config.toml
d_mlp = 1536
vocab_size = 24683
activation = "gelu"
norm_place = "pre"
init_std_o = 0.00318
lr = 0.00171
grad_clip = 1.0
schedule = "wsd"
train_tokens = 614500000
Each number is 128 + 24 x the weight over its row's rms, rounded and kept within 0 to 255. Layers, rows and columns count from 0. Numbers have three digits each. The size before them is the row's rms in percent of the matrix's.

# down: layer 8 MLP down (transposed), 1536x384, rms 0.0334, rows 659-758, columns 0-63
# up: layer 8 MLP up, 1536x384, rms 0.0491, rows 660-759, columns 0-63
down659 100:107136106112177124123148099114108131119097097104127098123176170111098115091127095080154100116121093116121126151133122112106152149130141096153133112146071107086109085102142109094122141114109168
up660 101:153121159132117126124141110110166112136126139111096110132182111158136112109171131138117122127139123104111120170106087157089113142124137098154149130145145111131115159117127101134146072166126054
down660 101:079139108148122079126121143154124096105098107130111075098106091133161121123151088142104145098148121160118103122123135139124103122120129166126136132120115088133134076109156098137150154080160148
up661 091:135117115160178156127140137116132126115132134163120173102142124091166124158100140149111122141132108090158144159129138117137142144082164117118154140103149098140125118134118142116103127125134152
down661 093:139123128104104116123167150096106129063093105152137128147087104111120096097138094182123111148121145154126128076086107137128113142112118125159128129134135104099113120088131097139163110173083124
up662 097:137180170111105148114136099153130130140127157165121154137127098132107172093127106119118151148125140114138149127115116200176150110116138117136126179103133107155151124159115145155139118127153108
down662 095:102136094125148136091120111146157112116113151151114091135126113121147136107131146135092133131096090172081138173080120098184105129136119164166136140153159156126138132114112130113118123118124141
up663 090:148135102140124158106094102115104112116107142116158160067149095146103148137136097089142104120154133121110139136118093110120161104086134118117147133141122144129148131154174116151199103160108083
down663 096:099111115103131133157115159110093129125111109119098079123121124085119160115162118104165137116127125118103141098102132113162111125124140134139113162106155132127106151163101143146115143187094116
up664 106:148088085132148162145120166157123116123087117152140101110142145111096167123145103145141136118135112099147120138134106090151084158141122097126114101109127139132163113128112100105100105133104163
down664 113:130132152102131078139151135091100137176136126116106114103119082122159113087128163135095105109107155105159117137142129103138132088126128101137115170114124158140106128138160112112140093157119142
up665 105:130141156151107076107115169129091156126145070161146115083185156114107121131164090176136138106136132163153121087168157136172131104105125123133134092123117120133151119120121121094150076113136104
down665 113:107111160109127059129123131119096113108122133105143125088114147097102112137138103177135115125168111135174107156118154113094100125104131123126133134128095122130132113131113107140093157100094129
up666 092:154117111134140126119128102146138147141104087160136150119099093152144124085102113151101076142149111137160139113162105177131135095120132171117116122144122132142079173093156137138120125127101188
down666 094:109133132138125151149140157122138129123133085106099119134105141119090124097105112127123100148143141087101082082131134124109134073087109101113115171141125148090059076142164087125106110113125124
up667 102:129139118119117104117148146103118112108131153148143134093127097097108135174143118133169130145132121112118098137127145119157112129142137113138072135103147101121139098103135144112155129145133120
down667 087:148155159138118088122108126158078141088122094080127135132112162156133146144143141178054134103150132109123130122151132168128145148143143113085156129146158119136083115086076121110151104139102160
up668 091:072106127127116034106142130098114136122118110143196135085164115152136106090139163109136118105126105143133114111110159125151145099081165141108151126131121117162122156139126115131139101120094116
down668 101:147142095111145110119162145127145115097120119119135112111086119115116123126158126123130155134152166156109123106130159149125120084071113136085122124127113142105172125141126094125069151172135122
up669 102:094164096156131111157122170117142118105134152091090122166077147076137117110153170149112112086155117109147117148119148157117145121123182175123104157131183079128142168137139112132118137095087103
down669 096:106129139088134121113086109134109154112096112141113105100147123154148125148118149137079148147108165143135160145130119111103091119143121087133162113116118176124095115103119138156116146167118103
up670 106:106097158142156112100157105103118116139122118151121168103170134094157125138123119137147136117077139152131141168149063136116109115127132107129135156091133119102129121112113117110133123127125162
down670 097:121158066123095085148092099112124112105129105097124110113101137126141147107133111105098140115124145078146177120097121098127158115095147119103146101073113136123142158148122130140084116119166122
up671 106:127162128139163097127142138117158129099133099148098116127133101139138142108142126095077084126127102106111097148148115149124146136130100145118116108118159120116114119148150172103131166123082094
down671 117:189098078124164141122136127108113096097161152115157140111160163134135113106089171091074127083144142131119113062114139155154138105120115145111089121094135093100095134125106183104130113141093111
up672 104:137118127129092145076105120144140166155088090127095146084102132097136128152117128132192156093137146148080133121160103103138126115130105125106142104134090164141139135145156114151126140111152106
down672 110:101087131157105145135116154116171117142179095141095112121151129140151186159163111134124147155172112129128169187127119108134099116186112121124114128125152155113097143134194096117131094117128097
up673 104:104091163090110105136172124091103161146109157129132137145142121106109124150144129120167112109142106103171138114167116158135126071119093133148156115156110163119169105114105116119098097121145128
down673 093:117125138165108114111133088122183133081126157119122117132153109151117110120105164167093136086166119115117124118132163100151146129142159132125111166104140102132145136116122129138143122122135146
up674 106:144107163109108117126124135131174122141115116145118134139138130127139200105135111130103099182200100128105151105109143102127091145178130116117127108104133130135117127092127166112114135168123138
down674 103:123165111115152155113110103166160153131138118115095077171143120115110176105096170166095128124100138124164135142152133132160179151133107150165108200131146143136159144089138189115083138092109127
up675 107:166146099115127134153159138112124126109092119135175167093121156108138128092120127091132132162143077088107131143108077138180188111142146146098167132112122145181119108138145127134109099148109174
down675 096:107098145054180109124173122078143128117115173084105095159116075100110165103138184103158124127085140110128148134119124117079095129153122140131084109129156152101145150116150102122114080156114086
up676 103:110153125132144070138174118161130144135157130126135134144051155132161100124144129145166133092165121125149185087117102146133166133104126141098125107098091165157138159137136162131108081143126144
down676 111:085119117094106127157110110132118111125124104104127098142135128124166134151084155127091106146143146115137138103107125160120129100117078145121115129114103098148087147083087188114163107131185156
up677 093:121167115116143123128152141103157178130127156134112171113138128144107144133058140156145155132138115105102184131140097159115146163155167142089131117164109150104127100124121130126150148136118147
down677 088:126099124136120109122124128145135162151113119133096096139121164130188093079109111153116114094136112100162118128112138137122159106134086149121097135110154123133119107100138102121181105120102103
up678 095:127189115146152143136133120106132147111119148083076121124151108117174146152128144149142143149133163122140090124128101134083110128113127077128128097165136111139075158145107126093127119164109190
down678 111:157123094128168086142127137106154097166148074151131119161132119139101127141115149142119106122134152149126149112124155091106142105106119125157114112130129147131145100138107159109126095125110114
up679 102:222159140169089137140151110121151101163110123147125114115109146150145156108188158092163124106113130108089107074137164149131101161144151104137145149128120110148168135092144117091124119126106175
down679 090:113118068121107160104111078104131127107124129133097132113138156130159117126177099137137144143087116167129140151120122083117141111138139099118130085147120132131134123128121086127146132173152132
up680 109:163136130132137114157165151099148119163141064132109055120144147107152193115183146123110128116123137138110134133143073141128066136158140124113097140103159117144146118120121075144087124125085139
down680 113:148140147137113099169126105153134167184119117148083120153133150106096164094116158136128104151094127113077148108110120143078089141160110165098114173123170124128117154143087149160102152157137126
up681 085:157147165116118101142131142123133152154111108141097154149134105149107145131155129126102154117156150133145147122135097131108120180115137124131173164116132121117157174123106152128121127157090138
down681 100:132059117104150122142159123149145112122112103145153099122087146132095143114148106121145088107081121129124114125099170065171121131127108123103153135128131134214132119124151083133124127139131120
up682 081:127119108139098122135115131122129097158125146137110172107130090152128116145149095091109115138130144106103172090105134131119144117148139121120118130157140107136118147102119114119194121173104134
down682 094:124102176086121153095122145097088136168114097139098132148110089118125116116146118152104103143093152138066128134104101118127141117153090171145091152147130157124150144129139122111083097095060115
up683 102:117099150138157164103100106116148136141112066140104130117135124151137131128156165166154109069133128116089116130121107134142131131132127129143120166133186150122110134142142164138122083124108115
down683 105:155141183153154067096131131144099098153104108152094153108085151136101115139076129066118131153133117137120104132142088128116061140126126129123108173131090117151080155111126115105119140113158128
up684 097:081102119117156140125143120140161143177139116135158120108130082085082164145161117168168145134114126092161162131119113129134137124126106103126178126084150146141087114134130127134163098157111099
down684 109:117131117128125088132119096165097121094087121127110166151117091137129083108162114103088148105119120148124101156130121115106126100136104144148114137122125097101133143137122145145105080129126119
up685 107:119109148131146144116113113128074118128087133139122159163113100141142141134148186121091115133138114146119121088144162158140109113148113119130141122182114130116140130098118099112129118144127058
down685 105:158112116119105111093107104102144122148151133111114133100150122124141131112090161127129117147119150120132148129097089115128117132103115099122116117130115144174132144129125160114074125116141150
up686 095:108118113193118128069107135087170119160178144094132133131121118130128160132116101125131128129129101125132136158141128096110167158113152140126107097133118154143121123152100140113116075134081129
down686 104:139108147117128091124128154115098116146158087136157095137110114153157169140100104110092095123117138134116106119115115164108119136121125165126138144100083111115129142064115168119141159084118122
up687 108:157115092159149125107149140148123149135133132118130143152151145152124147112160151125119120157162104147162164100113124157068139176141170140120112105103128107143137175149133124122125101123089102
down687 105:110113098098104082135117102159068160123115132114151143145120112173136161102062102157116122119147108137149148125117094117149113105132101112076126131100116123118109084133103076069124102122133157
up688 109:135122156088125125131130129094144176143106123128174142137179117137139166170104124134107150164087125102141147124128090138158096116112145116105124151147126167163119062152143167166156117110138129
down688 097:160105112111128146145133102128105107114137152085144122108103144147134103143077097164117095115090129099159098118120130138126141122079135155167154136089173113092119108089123107164149121123126124
up689 119:122149140150119138119095147090129113103126113071136122081136102138102123137108130124172100162108097134158106122115113124123126101145146143130130129134149107123080065096154116116134138075109136
down689 108:119146109073144116108073154113137158092124135145156144145160147119153086127111134107133110114118111108159127126082137159101109124149122105130136115103122145077137119095114131099146135151143116
up690 112:111160130144122152119121177145127097097134117164149126136147128073106110101141131106137137100123102089140150132086159130122172120098172123124144170102102128114109117111115153135174094111171112
down690 112:121122108115135142098117099115094106178134102157106134154169128114161165126150117121141115168151115128137127124127131142104086126126097150174117081139178106108129104129139111102103135188100135
up691 081:097119139141119146128059112157173120106098111149092137140117120125156150150170097150144117138138123145141116103119136108130137127127090143146105176106108153117121155128096111115087130105104107
down691 074:113089085131144125088143111137158098118129167133152129097113098126113145127130153105144132185129133123102114133100109117096139109099127109130148131103123130111131141090138114116155135110165159
up692 106:138126112116140086092153157102123143126123138119165099138113117140122121136119111123137127129106143100098169093153101132097162137137112109147121118158125129090157110163110152132140140086122157
down692 096:126131123056137149157126107089108148121141121133089126130111156164129110076107110122115140112176092177168132120111159101115040151082092115135121095134154062116120123112149120106120141146134161
up693 104:106143123111104174119095158107143157153114130134112155066136172153117127174112113097162128101103135120140094140137083129150071076123141077153135093113113125142110125111151130124147147149144114
down693 113:127158132117116119126113120119124122115129142129141086165163098064075122095114125149163140132138161135117156173137094148106105090121098121126090125095163109122139138103146160120102119106167153
up694 111:143100129162103086120139147102121123155151118139112126132119079135128118151166073125132101155138180112109098087123137176113107186132098191140159089145131116121119112135136129111160131143166177
down694 106:165152130133178127143143119098143127119152112124155104130152071139126094174159059152092110159105117167132123125137121133107153124141114143075173179094109101129094138104116129145159089104098140
up695 098:154148129143131153128130147166132118130112093133132139136122141108161172115115112111085134104157116151162094170116099107151099129102146131162089101099133121113103174122116107104120136088170158
down695 114:105177101083132130128124108090096112101110121103112097130119100099099073139100116105118083143117128164141131158130131132150141125130104121137096141156108098164105120102154129091129120155148130
up696 086:135134136178126097143143114118125095180143131126118150117120118153121149115117129160114120119122130156120100128124139124138153125086127136118142134179164135155141139142106108155176106119126166
down696 096:147153135108140154134090131138128123075141123074118148134074066148121136146130177112123150156122108125128122103124131108109130124102103145134130134105125125099134119106132085150082140123091129
up697 087:112129118159146176148138144151171123164119171140186122094162123134133140078106134148131119154083156139154160098063118105143124142118120126147083131129126162144119137154135118130144143126142095
down697 088:135158088127153099107104140183131091113106104117160133180099074122161156074113145099129134140120103137109154104134109123152128152136124142183126111103150116107120127130178159099135108156125132
up698 098:078132154104114140107104121113079086146165131144140136141132145088109108124183135119097142101156128083132162095096138111119116120134161155133125152116142121135079138165091158098153149104115161
down698 086:178097133160132113117135135139101111136100166117154122088073097147083121172103097114131104139100144139165126111128128111102112113103133086112139142105101137117150144141132067163122075127108114
up699 103:083163145125090128140127149062143153093130082098116144157153135116106154112172097091115149105161129095121069130163125141140096106109105100157154129135154137074109163139087076118138139147138131
down699 103:122070121097109117140099097120166141134098098156069103113107118144131104119103141101142123137091137188164127085136150150122096087182128156128132138118090107137150147149158155138143111150093097
up700 109:152097136090094154114140095149112167175154149143159162087145137103104132147135145151117092132138129109133139157089106149145133108153108130134093131119140117134119152137096111135125071146137113
down700 103:138122111126144160142151145160131140094149168096127119099091145121135109177134111097117164087114110128123063136131099113108133128105143115150154126131132056119123127137109124142122071155145120
up701 096:129072184135108131055138083095147120089143144109145174105112124175099115127089137121092132130130102126134117156135134121114140089130130157143138172128105116167167177144133135073078076144098168
down701 090:120126133126100114148107130090141154150084164131082140144133114145146139111168159082177142154108153075132083082107178113143148098160139114156141156110117135146093143112114148131111113110098107
up702 089:105146151114143049107130125128136158123162135109137149161183112117138121132113079149126137151112143090087123150149115137127172154106163074139116105111117096139174127119116105098113137137129155
down702 096:140153067117127156144123092158142104096196097149132121108077133136127110086156139149123134147160123134113116140130117097122132142124142108144118168120124102112143089144155138146112149175121137
up703 085:112089108132096090102129115145127079123082143148136138122120099117102135132151132145127119099138108151157121118131100151104078141123141153079120125128109109147140127137106147112115148107144106
down703 092:127126125126139146107160145129113140145116125125096100151099127125152106152142119094106130136113131110110139107083127144103161100139116124107072144116172151129146101120142148128086139149106073
up704 102:117180120101125156112186110148111182105120101139111150131143125125167130134154109080165155167129118093203133139100091140119095126150204149103147126145103150135125141084138163111126132125120121
down704 099:138141103156115171100106082159087138127138151136162111135127155140121175202102108106115115103105099106130129127114085146091137061122074103108151140098197097094141127151065096146128139101147160
up705 100:110160146127123139113120147108085144132156164145144153115140116101124116091142102097121163123072146116151113141153133125133082102117196115139172136118113128146140097120155130118098117130154084
down705 095:131113115090112128090130089119099099128111114106119121097124084142150110087151107164141121100102113124155125129126141161120121106064141150099102170113162111121148122095140096106101097131120163
up706 104:156133160143133125145118139090184171124130108116086107100089122151133130124136103149117144116149147097103183122114101103105149129146132088104113121116082140111139108154160140118138136085160125
down706 091:105144120127140122135104126125149078110149077127143173160110115098120090143135138120124202114131098139140157151120138162109106140112128115158132084118149135144142123125148151113101179102140096
up707 105:127149102106155144165150137102152106141143119115106091141160084116098151128136117169144121122099055146110128112140095185099135123115090131119149092108115128134156094154148151154123149155111122
down707 106:097179155133156118132109118094138133134151098128080135134144124113130141176150130116111132114122131135123134163139053120144121139123100156115126137149117116131110102122155093139156125157140101
up708 103:139146161134139159124185107123176095111103113134144135098111138122101146116136132128135096147132139141110110161099127164127126078147144114182149154159139174152142138142137153108078115128106133
down708 110:154101123093137110138124108152147129118132146125076165120109130118109098117081154131081151174112137128144110140147100114112085160146087127134130115097112097116135097134153091132123155152122133
up709 091:110156069123191109172123097100141140163123160147093148100143142143154103171158109095108152094169069115115115139114123140170104155107120115141121130125148089154135135104120161143147080131091110
down709 089:102074150138116102123120154200154108137101155113105098163149100129139119123162128144137137155132126113117175136103147097088162106116091148144101168101112110111091171128142102128088209141140063
up710 093:169105106132139156167118076108183133141120127154118157144136141142111109146133141136118170115183125115078156110142135119160054144114134112144102124128156084126150104080122161122136107141141088
down710 088:113143107154107106137123151090059136115113162082157127133105112106160088122138107114136156143094159120102115150100129122123166081129088114123083157146126125125154131157129100108124111105166076
up711 082:116101129134112118113139116151102104128128071122120137150077131128121122142157073111103134130115149142144119096161114115165067120120129141167132148172112150121139168115090129175148143153136151
down711 100:144122085101125160154097111125141096139133101092120095148116093105145155111124154135173121153109092172103142098075150111084112112163138119103120134113130079101107081183182139084089149150136113
up712 085:106112143157124132119122106111143152172154147131117121123161150086112140148115112171140122134158133115140132160186102131124111164160132165139181142115139093105106143105168134139201109141163135
down712 101:125126126148129151095116149110119097123141117126117110131097117138097123144154135097120123150139128148097165156111106132105104159121158135137078126127115142092128095154160138159050137090097098
up713 094:089152100136128141135119156139136100118118137118148112110120126129160095127118113166193123141160100148122092148110122119138164142135158175169153177138187115138137114129134122149133143112116150
down713 097:172107144124137100144128137147100110143170086112119114131129133128101168109145152118105162115141154102141108119138135081112119175174097119106108080157129142091146123088089175163124132125100109
up714 106:103156135144152136133143125136179102141116140095142104115170162119133118104133099111090089152141091142148177141094144166160115143128120145124121117131140128149120132126100117125112138162132111
down714 091:153141161103135083141121078139106119077138148157144170126079106135131104162124152136126162094082104142164112113155136140135123167125098126109127119123088149140162114087126143145102110104150131
up715 079:129127087143143163112142136133182136085145108126174158129090106127060130116071105157156119155113158129157135122136135136114096148152159120149108150094183141141134144101129114120128121137119137
down715 091:174122142083122149117133102134128169126088117136095130128162109136121137106090100170127136078143122123085140114098140145122134143104117092129130116105112098167098125094150131102120126126084116
up716 107:157154132137097143140134156083160097127111148174112109090139115121132111126115160133141113121128154176134116086107114101142115127099155135120165152127146160142128066114078125088127136138121151
down716 096:142121112176141132149125107134124135157112136171110097122133134106121089136142096076174118093136140135136155157162117116147142073096105141121143143109132105125128113093168121102126138134104173
up717 090:115142144108083123114159152112142084120108149124090173154106146152098093159098143134132143175110131137176135153099155144150166119128159150145093123135121145115140101107133171089117145122083133
down717 088:150106155122142135063122108122134141166129115152136148158124113066143090072157152159085103096123125088103160102146169120074140120111091130131127120157085097121143138108144110092188160150171077
up718 134:179137149106150134100166136129172187133135147134113122121159120123179138094121111120137122114108124106124123120164099168113145149111118118150099152116140086121184128111106108109218094103113137
down718 096:121114095109142149136155088180148107151127144146119120118136180144117162115126090106130119144115079149122139141122120124131093139107146090121123167138100070111105105109126114099139131124097179
up719 121:123135145161098185102118132132145109099129123127142094154147105128127155141116129117123106122145114098085107110149141121092154134172129132108181175126167156129146126122122109119139138097127125
down719 124:072144096165136134069139134127124160092116108109125134149095124136177121128136122114080122175095107090099129113132117129150158123129118091123137133169138126134168159150108107130122134124163109
up720 102:142106159157073148143169121133111188082113136109126150060136139145171151066133120131126123167131128107123138114136127082110123163134123134101131153161125143145122121141135160116116104130114117
down720 106:112135073146142116148170123149106144101118126155145129129084159120128168150140143131162134097154074132128118090126165086143172158107116142131176152121095164118138142085128102137093091131131157
up721 106:149141123118074137134153134133131111146108083091108125113106154083105099130129171127172120191114148124146083110129140153166120097103127093178152143115122110140103135141138072122105147150124120
down721 096:090109107097104125146072163165146139073142124161129124115107076055161114134099121131152166139083110156152147145112098106128137124104125103166149112135152101107109126136096125082124136102177103
up722 102:129138147121116116134134145131147144118100098143124119134136138102116143124119142156107137091090143124095133105132125132118133132133134126124139156167133102148127112133117186114076093163137143
down722 095:179127103150143128109150132106089147136137161101166134138126118171142100131092154110086107113115131088036138154128156133110078121116144159131103124061138154146144161116075130091115119158110137
up723 099:171116156156137121072148155134140129148164147102118140097105116147110174122119094114161135132128123100068115142121101113169107124145112135107161139145137149128122127151083121131137103105110122
down723 101:086080110115136140123149109126166161159150118140117106094159137153144107131158134125137094132127129127081114125109118136132084126096133124128181116120079112187106100152094168081167122128122176
up724 102:157127136131121163114130129124133098106117096101117131096095128129150160111128157136166069162116102111137151125156137161154145117101086116115151126078110127170174095093145127136119063098173102
down724 102:102148128113108116120164125124098124110090142124121170062135136163121145152174137081099116094190113152132144126143113140141104146124146125091122131102083119089120150119100197121123122120118167
up725 093:142157160157120160173103156122130127136097169115137133144086135157135076133131137127134141140113149144137114111148156128107126176116149144092095130107147152157088104124144125120127123097111114
down725 109:100099137149109170102144138087131176127124103120140105175142145139139141106141121158104092095139069124106155079129148148133073120139095099116151163177117081114162156158130126131152123189157151
up726 098:108073144145135140145119151136128146114106122133068159109112087132118121115115145128147086169069103135126168124093137162130106154121146140105088160128106099130098117127163152139165133148152131
down726 088:094120132113140094111133147114109151134129167113123102147153128113136102123144140114146109128117155097150109108162135128180082138147088087132156121122118099109112141121126154116147146098108118
up727 088:110107138131093141149090132120101152098095116135139162143163145092097082164107091136092104093128116150122113120160148114085141129128148153104117115180114129138084132152134102119092136153125112
down727 087:135107083090141137166117125147145128147149130148103127151084103141102165118135114124124118162135145130136149145161153129182145166141105115141136150100139178148138174099119102083160108079167156
up728 087:108148134137125164154146104118160133083174100111153130152156136107137122145137151126128138182151169120152138158129148157084125162131145099150131141115132132119108143114132152104121122119151166
down728 089:147087133085125089157111160096081138084091132127132150117106148143126101139129117132141125149089114106115082115069079159125113083097109113136119135128145114122135150107099145189119113122109121
up729 098:143129135156148142150155145134154115159156175128116136102112134133112129102153093100147068144099152134099108135164105117114103077116167129129120150133096106103172142107141105086115139124090127
down729 094:107121121122138122101146086154098086121113128099148133091117117127137121138138093136106156148109135137142102151138087109132161136103152153144115080131151110146124097107125121125160116113152138
up730 106:117136131138110112107117140128103133143149118152148126131141102112122140152111148125117128117126125140159115124147100092106098115165142076139140129118122140124115113107128088099142127170101123
down730 099:190134093119158122101116120068111144120156129105140139086105110120134105100099125181099152108135117121131130129105128109128093144114165112101130115132069140113148146149135140134133135099089116
up731 100:155156161144108116143108132132084128162132151155146157161163073136105148138109136149151110146148107157148188150139125117139146126134136144119167144115188083128131141154097126178147128113119094
down731 097:097132131117128165100160109106131124116166133132113157113090135187109111121103122157113079160139110122102100099151174130136110160121128111156163125142140155137141117115145159121161126108139158
up732 096:101163123164113122125134157060172145114125123120178137130129085161121156107180146115152172162104147102114160136111157152111121141140139162132101132167153130112111095115140112146103152122097151
down732 098:180120110117122124142120110118149145115132094127089133154100139145129119097133139110100076149114117142109152109126179040140181129114118150114137111111169158109141174159137121117102102119097106
up733 110:149098097125184122151120150128154089109131156165105126173153112122148126155172143106112123109157103135171148112124128126157116075100163116173149122137135142126116102145142089095123128152144111
down733 100:125087104168066112164114092159107133143159130096161139113098157107099092081123091163130111099132081135154095107123122151113167102165108154099097116131102127142130108122128102150122101116102135
up734 094:147166145143114168115140111136078124084168171148152111151168162122114146119130155099114137166080159136149131131136154135137148095145130149101108095099134113147088145140135120138107153150129140
down734 092:128129154160115116117123112139129144184096148141066140116113106076120110139104088156149119107119079134103164141127090133106121122086123102141140154125130132140130111149129130089130078127150122
up735 107:138186113119143125126137146135120165124126082085136118141130159183136141107132151109149179172161111087135112086137121125133122125124093129137161153157112086135108132142138153153104130158121129
down735 105:101150133125099096126147091073146155132160129125124130120150070127114119140109160087118147129098121152110146095088102129074104129104140138120103112153160096102092112104143128136133096137141134
up736 109:130147122111143106147165115097085113108136121078157146104114120161124151104163132123158130132114197146139151116154153146143177132098158111133166151119116117166143139128136146120145130150130138
down736 122:151170069119108104103137146102145093157125091098091103131115097100122131144137139142121128124149108110114137086126143138134157121138125064127142123145118083119107113156111135120101089101159136
up737 096:102176121147073107136157145134119146134144147090110138147166121107148126141149145138133122137104133126151111124145086095133105094138129137147108144099114099127128128107171112125084145121091134
down737 095:123147114127147157093125036139088125112168091090155170121114152140079150070153115101082161110143135149148180133121144115161137136099151132102119093067115163121145150133094166081139152100153120
up738 109:135155098108149128106123129102164114122141108156136144147102132106140160109141144137128075122146141103126114116143138142077140118148149123126154147105158158139119114146129151077108115124124080
down738 086:122171112141117159123153089132168150147133127137122156115138145120119141084137145133117112095092121133098100107167104149153126119138118127144108102114148131159152128124109125153121121155169142
up739 090:097130107133138159141112119088120127113150099126168137162116149162152111085139153119152163121119152125109142155140109114125123131144130110124081164104114119132173134132143122106152089161120112
down739 091:112102118137098145106146118108088121139155141111158104123127116194124126107113106128079119159095123115127133140104137116117122115118142118157080128115084143128126153088086116146122139158158127
up740 104:136112126086115143105120158146152119156159126117095150098130146140115179077156119130116136122177084086098137110104106131118164131167157181137120146114149118166203152098110096131127107095122134
down740 110:103096152157097166135136076116144116145135127123127127138086137123125154153123114129114129146122117137073196122121180152093104153108140123166140138160147164106080137155095132162148111089172105
up741 099:117118122102102155126109105123124115136119146114128103121161074206096140101123090084121192143200097159131126105084114135135142163126116134106154140143075152108109121107112116118089103115102115
down741 090:105135131124135100118167073137136160142134121135151112139112144110088120126128126155103151120104127110131132087115117126149156088137152144112112109132128116109122196164140105132097139160134132
up742 104:125140108133133110107123126131125131149115115149166121102128125136157142086119108126138117142122168159123136123118116114102083122161147183145143169154120179098146124166131110066150127149080134
down742 097:161120120144133141156130126079087129123124145102103117120106126151098097100117149125079120114116130158132111131148149126171137144117126073123154099148199122089118155123082129112120108113159108
up743 103:147157155120144142150087085153169124163141105164134100136143143135158159140151105162159127133122131130132107157079101061121133149131150155095096173142121161117126159095128140108126133159142128
down743 102:099120155120110098116146116096095134101104081164143169132151155081092148157135137172123122109164131117119144126123140124134106114118092138134112109118130143137146155133121114085169100094141174
up744 088:131120155111120135099103135114094137122126137167150144095113093165102148132093154156110139123121150142205111067125134156127084136144094161122093138139116154151151109125150131108142129154137130
down744 088:103117108102127142125134140112079140173123120129105132156124155112139128127134100138163177147119119139109088133130149128125176146130144120121142115087136131159108141155103130130133109131095128
up745 111:126143140167135151146150108104114123168087077147158115079128100094161114111137164127114150142140106152106128084120162137163114123156133131124109163118108132178136111135130105157179146126119119
down745 112:162089142154135084144140136107090128112103154120133111119129136097081131111114105129137123126107122134139136126099116148108131123109100119152100132117126125133131100108101147144115128147132142
up746 096:124149127123106113114123141163124137114111104117161155133094113119158138169149180145111155132118152141105121118127108151137123133166160163081085125150136166167103122158118138143162135115136097
down746 097:167166129150118104136121093141151126132090115121123133107120113103209132114112128131099139110148114124112110098140144121131138192085060152062096111143133120086108109132115081149071125164139174
up747 109:115098115093080153143117153133125155146115100130119136141119115149171109139163125115142117159101190122120109157114109141133163202130111130123124109135132128108147094158125121109147128152110113
down747 116:145129128125138109139126135131114144125145163144139116100121161117139116108072119092153113138133154104163152109110094186101100174149138135148119154112116117100162146105138110130139120164117143
up748 104:137141140126129127147125140075079117100160132118166134126115129134135145147138125120168149131146112142082131144130137131148135130094142159157101100103130073106117157131117125118118069115103129
down748 089:093096132106135129150139128149102086150158087138168116144128098136117118115169125091139121091120148111109162108122147135124109081130114134110098115064115147093172131126080107141135132153147129
up749 114:090124165121130143100125169078134090136159083139126111149087154148130118135098071086148106102145152131141098157145147112111143129135123171136092134097157171117110103129097115144101153098116115
down749 112:114113105108136094129143101184105141157094106138100118081175089147102107134169099141133124133116138100152144137150151112113105107174132122106118113113139129093160103102127115096146126112085126
up750 090:090108156134150104117123118100082128148137093082132141097120033128164148089164119120102124132089100106177157117120118153094148134125091141109126097149105119126097130126113121123153111096122090
down750 098:142158130129139139069134126106154126112117122190109136128122132114107092135153131126142106152138137091089119115136165088155149156140144130127097169113151152111118126089107117103145118160150151
up751 100:148107154079108113084180132123105122130097156144142108182115113133144130149083154168135156170117132098103141113167113139131175138132130128125108168153172132157160082110134106138138104132113091
down751 100:083134108119104075145092148129132106159126122105100156139126177127128164131150123132138128103138186124147159121130102143124112107125123109149095116121113125140124128171098107111167116076115143
up752 111:155112125135132099157113156116132134153114074100151138139095095151099133066153131129131116165149131116075149118132142107112136117160142129114118071128125107121120113135131146108127150101131178
down752 104:113195163149132093106152105141143195091145164143128090157089113172125122142082119133140120139118105157105113133143130118134136093098114092126103078131158146093115141123165133089131124105125123
up753 091:076129161141140119161152108123123145129109119135107122108098155132097111151125099151100180076150130084130108137125185153101177136125140127151138130100136108127121124086110124145131067134147141
down753 095:173144165115130162099127148126146075141111119143105148153127127108142133158114164085126099185142167146166130124173094093122132080125117118119115095138100148117097089149115114158133125160126123
up754 093:102145157122177126147151155120141121159152171093164151148121123078124153138114121156097128093116101127156136171155085110132122148159132129106133104113110150139168096151123185117129112135144124
down754 091:103116128108164141126133097103131145142114112107082135123131105128147133134174134139071140128135149151111170115101130124175076127154113102137127110099124140155117113114123146129105069136156113
up755 101:118181110110140100105170101086123154117127086132143119153140162156107146162128125115104130092125169114147129146184132148129172130113145106150114101106122118134097130115133167100123154130098168
down755 094:100104105097164128107149083117116108111122125094130118126148159118128080116109102084147107116106108134113119141138104116089084125062121097160108096114078081107108109108129117092117129137089125
up756 112:134113092128118126099134145141169152126097118096152150109123114140142160138151187126155075153139088125121109150105103120100154118096170164088156128131129092119141098150148147111138098108069154
down756 112:160130112130163116108089100122141110146085142174102134127117135112140085112122098164110108130142109104126150127143113124089130115149047144122115133122113139114090133156136134164143097123173117
up757 085:060124116122137110096154146095126127139140139133135087090155089115140072151106111130120140104129122119158152142109090101149134149128128097121097075100119102146150164140075114118135112125170122
down757 095:140151114074143139132049138115136155066128149101073126125080133103150148122099156112137151153106140111089146081099150096070131099111139110133122141109093099130101142103152152124117159106089095
up758 105:126097109154120121128154146116093098155145155159150170136117158124129132137161167129154154151192125118117156112071124145123145119123140127130155111135145124112135120114091146093118183131147102
down758 099:124134105140146153142137137099132151151122126119139105083105154133109119133173119129147126135116081106168070105098159088083112146156129135113088154114125113113177114114143095122088126123072116
up759 102:127126147107148131160104092116157119169122167136158117138135139146173118124103112168110098137135124143129142096136111115137131136128141114122121154112131155111106123114137130124126187048108088